{
  "norm_eps": 1e-05,
  "positions": "rope",
  "attn_scale": 0.193,
  "tie_embeddings": false,
  "init": "normal",
  "init_std_qkv": 0.0169,
  "init_std_o": 0.0,
  "init_std_up": 0.0169,
  "init_std_down": 0.0,
  "lr_mult_o": 1.31,
  "warmup_steps": 336,
  "schedule": "wsd",
  "decay_shape": "pow",
  "train_tokens": 870000000
}
Each number is 128 + 24 x the weight over its row's rms, rounded and kept within 0 to 255. Layers, rows and columns count from 0. Numbers have three digits each. The size before them is the row's rms in percent of the matrix's.

# layer 3 MLP up, 3072x768, rms 0.0404, rows 264-289, columns 512-639
104:114140122123110147169119114102131122144117104145083118101148127131152155119117136130144115132156143119127107121140130118108135108111112127088126172087111128144098159103141075134056152100149107136131181128131111152125138085099118141096081113103110102155151157138107079147117157139154106128142120122139142092132071167134105130150150178135170109155152137120106075099092137105136102128065
093:116114105114139108091136134153083112158095140088113120151102118132112133139144121171120094117133128132099109132155099137158103133132093154127122116132126130133065150135161140147109113146125164131113166109098138120070107152131096140174137111100158119105132093114121141123125158118138116097092115174112143120139129129175133177131145147164137132097122085122170149099102152144130117133137
103:126129106158125124081105132090148089128082131130157106132147108100082158175134138138140170146111096134147142110143085120159170125117157117126128164177170087121112131120162113149106116142170138152138163151149103157136135135122088134146133161146101149112173116121155158092106136131106125146122137130146086131165115139112122174103152138131096136115133168160163146109119130134126068157096
103:092099119108153146127095138156130111105111155169123146129164120128106127085137098107128119171139116102142124109142144150090153154108116119115149106152155117141108122091137165128143118117123137145091152189118135151161121132127103119155102124125072098097146088159147150106098123093137106149119155088138147165088110130111147130117129102122127122136106094138117108118113163173072121175134
104:160086111112119172091135131115156132128148121150144135174147108100115177140143145123080140165124130136138120127150130110139121150121174125119124163153115151105107145095191119120143104145166091112152136102126118195143142141102102086107115182094113141100142135139159140097091124174106111150123108154129086167118116142178074123133105122130122132149122114126141135108123174137096121140160
105:139127122125106145137174157096137133182154119142126092094065093121135122151131129141138176109131105124137154108128106125127140102116145128078114143100129163114117163075167148136113079110153078168133129149135137137118151138102136108171151135158108165136139124088105069139181144177144143155172131128129078148169117114164098133136149155093092108151142141146088132130143111123115179091176
095:117118107168108143092115141143146122122188133118109101125110123134076152145129086129124134133082125156168098158150145149107112098129150178116089097142118115161131106139145147149157114104088156165148109104107092131062119100133100149186154131135091111121129061132108123166156183130124112159143130154149076175101090148150081165150120144147153119128129133132113131092157104155116117122119
105:154096112164120148127106163147172153144173107130146125109127163139112126157115127093098169122115136121142095111130098147186119116123162157135140117139119120117131113159125142122138145149146160159142119101146083116137104148112088116130136144137066087081129119085139132131135134137100134161101163146102068115126140151137161153132132107116093103099099133116099123162154148103138162161119
114:127121124120135107134153139139145148093159149160127108172144104104120125188127083160083093110105105094137106122098119048138108164131095093157108145122112169122095136133170135118103117112119112131123105126112101166077132146111131071113101171165118152143128111122102150132124145146119138145114132140135133154135150104127138137109115175132132088134129101168081131119105107107107160127105
102:093107120106161128157096125143118137110128112145104126163095083141103128130104139162148133125165106077128129103189161130100143156130136135110115085129118120136120114145123096115091105121112114189140156115114156100079123117136122078132127158140127122126102120125091133125142119136125121168148098123148131127108119099099120179162106147127117111145129098095114150095138119185083128152107
104:135114123142152152145136073169135103114102147091132111166158145152102161108108105167153154094155073121129118102139110125081133127113137166130076101137148157095121121122139125089141129167162116136126167074121135089088139119136135104155149144154131131175147148178110120124145135108093158117151126139146151140151118096089150134115131143127146158118161106127090136168098118167118116149143
102:136153132119095144086095143109143094109105184109103119114156119096091153133147086135103168147142147117098114102143127085096151111127159150141125117095079111145065106141160088119132143171113126140090102099130114120121124140119116130110098132127075151077077136081130147119131143127186120129140113147114119129161161120155052140121116134152199095159167129110072145135087122113136169128107
033:094132110130154146175121109122118136120105128147076080130122148156140113066119126113124118114111112096075097088146133111137157144140153156121140106130171112105108137095142120139131114097096098142165100136097136151132081131117112122131146151160146125125135107089136110151112153151114118133093106150134109124127139119105104175164107132149142133111096094117135106139073138132057138119118
025:124136085123152137157116136159143113142129129141119099171128097125128119152165121146133106124135131115139107095169135132116165135172141128140117146106151143120090128093148126134126101116172137117128141124116105144092095114126067094151138161119139122119116156118111118131144186142107153127151150109120105112097171113079161191115099089141124119163116092153164142159099132144130141132117
021:106120067096159145142151126154097131120168145106137079118131062099075165153105099147102139141113125108135092110160128166125142129133098156133108116121161087123106142142146091129096145128133130111111172107107135124110116123115110096101112149130096118099114134128136094131148156164128089114138131158148125173160179131122122131131126150109129064156167120137100198130131138084077100156159
105:088119091103141141121123160168124118112120165124149137110124119137145091175117103162172140142136078103134092090130128150113147148195137098130153162066134121115096137150124097111156133143175143112132134146139092116165113144160142104132128159141117153132143110099132160170099132079145148121110139113143141121103116120130136125157127123163145159113083054123152120149097099094111120078092
117:145112118115110177106112132145123122127131130179109123166140116119121128179143126117121111149130099118126108125111147138100124145101164116158106168122129155113126156109181118142110107152177096134098141131137108172129132137104111109124127130128139160153128131125157157128124133148121155173169121185140130140132138106153132147136136127156114163130131131140085134154129173120131124101094
105:124127113107142115107108130135141148084137135133157095107145098095063157105120116110092176141159134136152116129117108137161160131135090171135131106129114107104122139143138152107139110103141113101105153122128123111171133134134125173124112136144091148126133103115107108151100126143153112164162136110091141161159110112072094130118158184135148106164094098110120144164113154128125107122125
117:104090121106119173121084139108092129155107133107135142106178130139117115137133174133095129106157120134144117080091121122120132112094171133108125136084115084157125100123130125123122157144176113133140147111105097133112173073090109133180108158113114160147092132116114119129150133084126149139123097174123108120179105151118105152125091101120181125133157117120115122119117135148108141124111
103:156111096138145156104118132112135140147144117150128130114128145091137154124178178129144121148120143127136143113175122149181115145137141114106121094150163112102123122125120118174115112154120163133137141126161159140116116133069130136141097146121120127140129097144139133123134141176140154140132153132179129135106122140131143169147119146145134121119103100120132169123137117101146092150150
023:095149101108144126134118136126141086115097134156133100120114084114072129105126105133130141135124123118131079097136168136161175134158161135136123101077145084119152141126150128159135171118146089115171183113105088148146113097113081095079112130089147128168183128158099134144149166138162142139152107117133161149140113110124133207157148118126127140110153155142119139136122139130123093120107
026:095111111124108114136153117138134096123138193125130056134087106106137142112127143121102131091113147126096131105148157111128132099157108140135092083108132129152097159104168082152126132144168122153114123083126135152144121146134091093105108118132160134110145140114121124121153166120125177165159109121154128099124149110136099178133133138110124126150110129180136139104092132112080085120146
103:123158120175116122182132120123124125153148134133115096143129098122109097072178123113144148147166088097183143164121178138109140124133110109151155135085108137138133102119183104105157119121145074108167159116146084115129133088136116105083111151113156169110137126144128138170108126131160107114155121125154101100113166138117120134099121140113095133095093079135164106128068094156103150108057
121:107084123119114136143166127121123129160094167112171129132106112129142131172130109175146108145098067132147130110112137110136110147147130100147108179107167167139100136132146106120092137138126121120120146123147103110140126094122144107118133121137117117137159153133165157140103145107150100121121159105126093137134139141160168123140088149147097151134072099127153161142109135100111110105123
100:164115125156129141101132106143143146157142109151107122105150152116129144171133162121074135181145143114153076156121135095132094146137108132109108100079096154144105121097118096141086120098129112113144144092124147140116125143086135107154126134122129116131138121097137109099139135151129067127159127100139117132124103136153141138094126164112134112124145107113104151100125158105146115157114
104:068134124121127112103115085151115090112115144122142119133104119089072140138151130139103144130119148112147106147118172118125115127133125135138142102094140153156117138129137080134163118116107136160124127123124136140154148133131089163139117138163155109159097135177132153107130146113147095141159142125109086109108131149126144162153132139141080131132138119135092115146116116149137133131134
# layer 3 MLP down (transposed), 3072x768, rms 0.0372, rows 264-288, columns 512-639
107:133113110077103128102111137190141145115154146104146184175152182174115116125145156121132140106116133138128116138143172101140120130106127125135098100142133150165144129184138135132125089123123123146123103111129105075151107120158127122091123108151119095129188165138167082117167138143145112091152116122126126083136138151132103076102161137087142126114096124151137108155103108104137104157166
101:110125084120116154133107140193072169121144144074111132090155149111096089117128138116132144113135153087101092153123123154052151119128073098154125106069104113107160139104152160116133113113112150081112137114145102122100116099115142125118128156163114098149162116137135164113141158166103124180125121152138122140097119138115125118121117113107099096096070115099135133117149145110101148111177
106:128119098105161113127124119135113168151110134142143121120103169125097122134101096065102127156093152129136142150108093111160163123104121145135148126055135116124099141113093118132101140140139121125158161087137091139180127083103125120127142124144137129122137141136121137117163122165158143122077141075132137092100151122200138091119115107110102080099141150152179131106147143118149120150084
104:107150089114077112133147177147120159113121078150163141067142126129124129116146115128138117166078150128118142128081118115161094127118122087152155155070096130088136118133097104156145094135107091111137127132139108127153153139136107157151168133095123100135084159132101114125148131141134107099121155136115143127170120109134160118085122068131144105112136155179085102122113136107138119144098
108:111119168105131110128170142153099121099076133118135165096130127137108135114123137138115163102082119084130095150131139173120102131174107146129073142149157106131150144163120122192134120112109158111101134144152136099135142155145135135129149164097133161105120118173085114125135070131156134092120082082146113141120074124101123105131150159162150100122089145103135125130113109144127142120174
106:079108146137130095143151109122147130133179169160115089141151124122154146106072143105105121139146149138126140099098101118128171106147121104112185109144116089085101094107111150127148134086116159122142094156111104143102115126104114105119133132185108137137155119127125119107176168090099110136161170099077116117097124134142136121115139110117134119094079127139152108094160138138147157142118
103:113141132124147142099131180108126170129145163185140151086124139115141134174113162128098150158100115106115109169138124170150110143116122124103085133130139081117137146148108147119154135111080163161141152133115146133117116133138134136123163118166087144112084161157110104112152109158107129092154092101137144121106140125159107132138145114191143120128157143076115169128109109123116124100138
107:102137088115159123135130141103109143076143143134172116109132125152167099112142124149124098157120086138117103098100157180130168092093135109105174111164156102108135112139170120114183107150154168150136156082142138192125137107126124119109098114137095118130099092127134115127194120125087109141140100182135144124147095120121151114133089163166117114175126076145151116125149121146137120129091
113:148096104082148114098130165140109120162154114169158119163060140104125126111101129141086137128102161151115146141086126146121103183118103093099098076136123112132126124145113118118076147144126165169131141096159117128119117108078128094142126135168112142107101160090116107142156116122110122109123109119130122136107124132140103106141115088104147106092114091138107159115114140096124130157090
104:108156125147094138143144127113176123124064140148089122166114135092111149117109134178090151078118116096112140162103104130121085134121133127104126122137122106097170125120132126135157140147132091116103122132158156130109119082141150164128154159145147122167174162174114150113104109118157123104128103092089090172112172106166145103123088149143104099109135080130105125110085108121107119145126
104:108095116123137118158097206139129086088159129138151124124109139133095136105150128122091163160083164118148118144125153103185140120120112097126185186141122116090132147107103111154122117120100133169141089157107139122157125139152122137089123128113147056082124130093161160114124162159161147104144149111075080113128119158169165133136113157125106122122146123134134120086157108107156169124130
104:099126181123095145111126109115135154100118122125123140195122136154105132140135160136181141067145124138109101161093123145136118111129151117123088125141116157124180119104104115145135172129085142144097123125165133115133104120136116138153103089132176161138109108153177098111126133108144108114101141136124131099115137098118138120141169151119116125085095134163174085163104151054111089166123
031:118079150117125152180137080123134156176109109111099121101141128090123164126182173151122120145121130161135133095150114108103084130099129170121130119144137104145161126091122117144140141160116110125135173117151134104097116103129090079104086148148115185142136134146105110134143063104131141149122147142102121139122131137141166142076072100163155125142134137140101185180156117123100114156096
019:115135126092157163156120109129166130144154128134125148101148166139122142141124134092110147124071113151155116106108121093138129137099104125131088152133136089123146124097126124127147102120100193097118147163149139109144132176122109093102100117061115156122173108129121108113115121140134088124160130102095168116142085103115125130140152141149140108113124067137127143119167167135135108137155
013:127131119126112137122081087163121167143124173075112122102162103100103142122170169131088164126144133121138152095107161129080120113166168125123103116123185117137151116105123118147148140119115138123153161108149112111096141127117100160165131118114133162156127101124143121113164128104116116124174142115123125134093139139107166123106142139174100141160125109151085161167107113082084101124145
109:115148097142120114125115146156153142166124124108126154090108132150151128129080142167159143131195156116121150074123130122144110154139124144125177163093111153145108125142177133110129138132130194137095139106108114122117105134148119122131142101120108124137095132089097122114127155138155143147089116108104127134167123088140163145101156131118133157158101163101138127150144158074146108154131
115:150126022106166112103090133185120120137168157092134149101151106136119142149091120138179131061157128138106146110141182128111118117148112137186119116141160081133116136126155122112087123147121126141124159136137135167138124104120092050162118137130155083151116092100175107077138136106145084132136146113125152116125121100141112092143136111154113171144158156120133128162110103120099124175148
106:093101076149074131179147140141140135088117128155132110096162129145158134146126140147104126097180110148155097169164122110127128120121153126127131119127098113089125143149129164117171135104145134145121112125200176136134078160129150086108129127085143120166096191163131142103147106183122092124120107092125126134147149146159147097136103130147120115157140146165105119115136136097140120135077
112:117124094132123136140123127139117117137123142111145160144149126142159137126077099135181112122132151118167136138108127114088129119120098126125106128144152169123160123181156112137158165136145136113124122141136163138106185114128104112129126124078146116124115139089130126121126128068124160120067120133109112073102121161098100128119169118087129169129130111144145158153130124101101167153134
107:140146124125145090139129115137159145135166141171156144076144129132118145158134101147145112143134135118160100137162159114164114142105174151106127068094142129139142142127147167098131141081109107096093098092117149095126163096100119136157148137108127123150167134115140159123164110166186140142123112125172143138162145122152082115145102097152139112106093101118079132135090109110124096144112
015:109106163115170179151123108103129127141215137137158115158111144130117160123162135104180158120109140183150179130158143113133119108122131101126110115105149145108145213127143098190131085145139146080111139139148127135098155115090108144131096093105159185133109123143155126115173111116147101126153153131121135153098133136113136104107142117130118131139163123162106108164107154132146162142170
020:097144153155150143116122128126142110158168130123168097126109175091130101134134161117108147095101109113161126129155145106129107124101118132129142130131158100087121141155113106115109105130096163120103086153142164152074125116149123145102134089131115157105129118170128140111108129115123086115153121178156138121099121122117137115152140144105141125099138112121156135129138152151129129127143
103:172086061132122119097131116110112144123137174125152111145107105148125114099101158139149153102107164074130105067126098121137116099123140139126078103139151149154138142139078086122133105144091163132159120103133119161130135142105114128149118118089096141151111124118089134083162091159125122117123110172105091105114109149120156127117135170115164153116124161119129109109118112113175125138181
115:102130074117124114123117148156156152112127127133122118126158125128087119167155140147127119108112141177134134137145161102111123144168130155151109149125117137110110118127148149091157127076069117117092120112141116093126087122129135116171117129092140137152145116102142132151116129153140102157077110106147092116111146161138124131135106152134120141127097184142109079171122077152114090076114
102:114113110095165146144134105132128109131096133154139118113156087154164154076122152160124092132119131103152115134142129162105123140106139148109132121146072108144175116136108119137097165146111153176127126149170117103158121136119132108128115128142124136109083187167128105128110090163114151088106086131093156130133138107130106142123129145109118101107159128168146113133136091086153090112127